Weights of a small GPT-style language model, trained from scratch on English Wikipedia: normalized queries and keys.
Each number is 50 + 10 x the weight over its row's rms, rounded and kept within 0 to 99. Layers, rows and columns count from 0. The size before them is the row's rms in percent of the matrix's.

# layer 3 attention key, 256x256, rms 0.106, rows 100-121, columns 128-191
099:40 48 51 33 47 58 57 41 59 48 38 49 39 43 30 49 41 48 38 58 45 41 63 43 48 59 46 45 58 56 30 58 55 39 52 39 43 41 56 57 57 36 67 38 51 45 54 57 56 57 71 48 49 57 43 53 39 50 50 53 71 60 47 61
097:56 41 56 62 51 43 56 45 44 38 45 42 63 47 41 57 52 60 75 51 28 51 53 63 43 45 53 43 51 44 27 42 46 45 59 43 36 47 44 69 54 36 45 68 44 62 60 66 64 43 52 64 68 44 42 64 68 54 65 61 44 47 44 28
102:52 37 47 23 63 49 47 42 62 54 37 45 54 55 50 33 39 50 56 61 48 53 44 62 49 45 54 49 41 54 43 55 46 49 48 53 51 52 47 45 45 63 63 63 58 54 54 45 62 65 63 48 36 62 65 57 59 63 36 53 61 53 60 53
090:52 62 57 42 43 56 53 49 58 48 50 47 55 65 43 59 41 44 41 40 58 45 39 37 66 40 56 59 47 40 57 46 46 69 58 34 24 48 60 37 48 55 56 44 50 49 55 37 36 44 47 52 41 46 56 58 49 54 35 55 58 39 47 46
096:48 46 46 65 53 43 44 18 51 61 52 60 56 50 51 42 46 41 49 70 60 56 49 65 43 37 53 41 61 26 57 58 59 39 47 35 57 50 49 51 65 55 33 41 41 52 56 41 52 43 27 55 52 53 38 65 54 31 74 29 49 57 54 62
099:62 63 55 58 33 67 57 68 59 58 59 58 40 42 59 41 42 66 41 59 54 49 42 35 65 52 40 42 56 55 80 64 49 53 64 54 46 54 39 67 46 51 56 57 55 44 44 48 36 50 54 55 52 56 41 58 62 19 37 50 55 49 49 51
096:45 56 49 43 44 45 40 63 65 57 68 42 43 47 35 59 44 51 59 72 52 73 48 59 44 59 42 53 52 44 42 54 48 35 49 48 56 55 67 49 58 45 49 49 52 54 51 43 52 53 64 50 56 57 48 51 42 44 50 54 59 36 57 45
098:41 49 60 58 63 46 51 54 70 62 57 52 36 52 63 48 58 61 49 34 61 50 57 61 48 50 45 33 45 47 52 65 68 39 45 66 51 65 65 34 41 50 35 54 57 25 48 53 60 55 57 42 33 49 47 33 64 43 42 42 66 56 48 64
103:48 71 71 68 67 37 44 57 52 57 63 40 53 57 54 47 78 40 52 41 40 41 44 56 42 46 67 48 42 43 52 49 49 56 37 40 64 47 55 45 61 50 56 50 42 40 52 51 41 39 40 41 48 50 22 51 41 51 51 48 53 25 68 53
098:60 53 47 57 30 43 45 36 60 41 59 41 59 47 42 56 60 61 64 62 48 33 40 44 49 57 43 43 63 43 56 63 38 54 48 34 39 41 48 41 31 40 60 39 46 47 41 71 46 38 68 37 54 56 60 64 55 38 68 44 43 52 61 44
093:59 74 46 38 55 29 25 60 44 29 49 63 65 47 55 60 56 61 38 54 55 44 61 57 58 44 49 38 31 42 49 51 51 37 38 56 59 47 46 42 45 62 49 36 42 48 47 38 44 47 37 59 50 60 62 62 60 57 64 39 72 47 60 50
093:70 62 68 54 45 44 51 60 66 61 45 50 51 53 42 38 40 62 40 34 50 36 65 42 56 59 50 48 33 56 47 56 42 48 44 55 42 46 51 70 55 47 40 59 26 45 58 51 60 55 48 65 52 46 31 48 55 51 43 35 35 65 58 49
094:46 59 66 60 64 41 51 47 58 49 47 46 46 40 42 41 55 67 34 46 56 39 49 63 63 63 34 60 38 43 48 56 54 59 50 62 49 48 48 59 63 35 56 42 70 37 36 33 56 70 61 52 50 63 51 40 44 70 38 45 52 55 39 46
105:66 74 52 55 49 45 42 54 54 48 43 50 45 54 47 65 40 66 42 69 48 53 55 33 63 46 36 33 54 37 56 41 51 52 50 47 49 49 43 38 47 52 60 44 42 57 44 56 66 58 76 48 34 45 30 49 29 57 22 42 49 51 62 58
098:49 64 57 48 20 38 49 51 43 48 57 42 49 30 69 47 41 37 46 48 59 60 45 62 52 41 40 53 52 42 60 32 43 42 42 51 37 43 58 27 60 65 33 57 63 49 55 58 74 36 43 48 54 45 49 58 45 46 61 53 52 57 55 43
100:52 52 61 49 53 60 38 57 49 37 32 47 47 52 36 25 45 72 50 49 43 43 39 53 44 50 41 61 53 44 62 42 57 33 40 49 63 46 40 34 40 69 46 67 58 51 62 56 57 54 62 57 56 44 50 70 79 39 35 36 50 65 54 41
105:61 41 47 47 51 54 48 51 61 45 55 54 63 49 48 58 46 48 38 68 57 53 38 53 39 38 54 44 45 38 52 45 52 49 72 69 47 50 44 52 47 45 57 48 26 37 44 45 59 51 51 53 48 54 67 76 43 55 47 64 52 50 53 52
098:65 43 51 44 49 58 51 48 15 53 52 53 62 55 56 67 54 46 46 50 69 59 45 50 50 42 40 64 39 65 58 64 53 69 35 47 59 45 44 52 52 45 51 48 61 68 48 47 62 72 50 64 58 46 48 48 44 46 51 64 55 44 47 76
105:58 46 53 52 28 34 52 31 67 54 34 43 49 63 37 67 64 55 46 57 52 37 42 53 38 51 45 56 52 49 52 47 58 61 44 55 58 54 63 58 48 57 48 48 51 65 54 43 50 51 40 25 38 58 41 49 55 56 67 32 57 60 57 34
089:41 61 48 19 40 54 56 50 38 58 52 71 60 61 37 36 54 33 49 46 41 42 63 53 41 59 54 57 61 64 48 39 30 62 44 61 62 46 55 65 53 31 49 55 43 33 57 60 59 61 58 39 41 71 52 48 54 50 48 54 51 61 49 44
103:66 40 41 45 57 47 52 43 46 61 33 59 44 57 60 39 56 54 64 68 47 71 54 64 61 45 53 56 35 35 33 50 49 43 59 43 51 66 64 35 45 50 52 67 61 40 43 52 37 43 32 57 62 53 57 56 36 60 55 43 56 30 55 37
108:48 56 43 45 58 50 28 50 44 54 32 58 41 51 45 44 25 32 39 62 45 46 51 22 48 55 57 29 46 55 59 51 53 56 59 73 52 46 41 54 52 59 60 68 50 48 54 44 54 58 43 54 37 53 46 28 60 49 55 43 53 28 51 50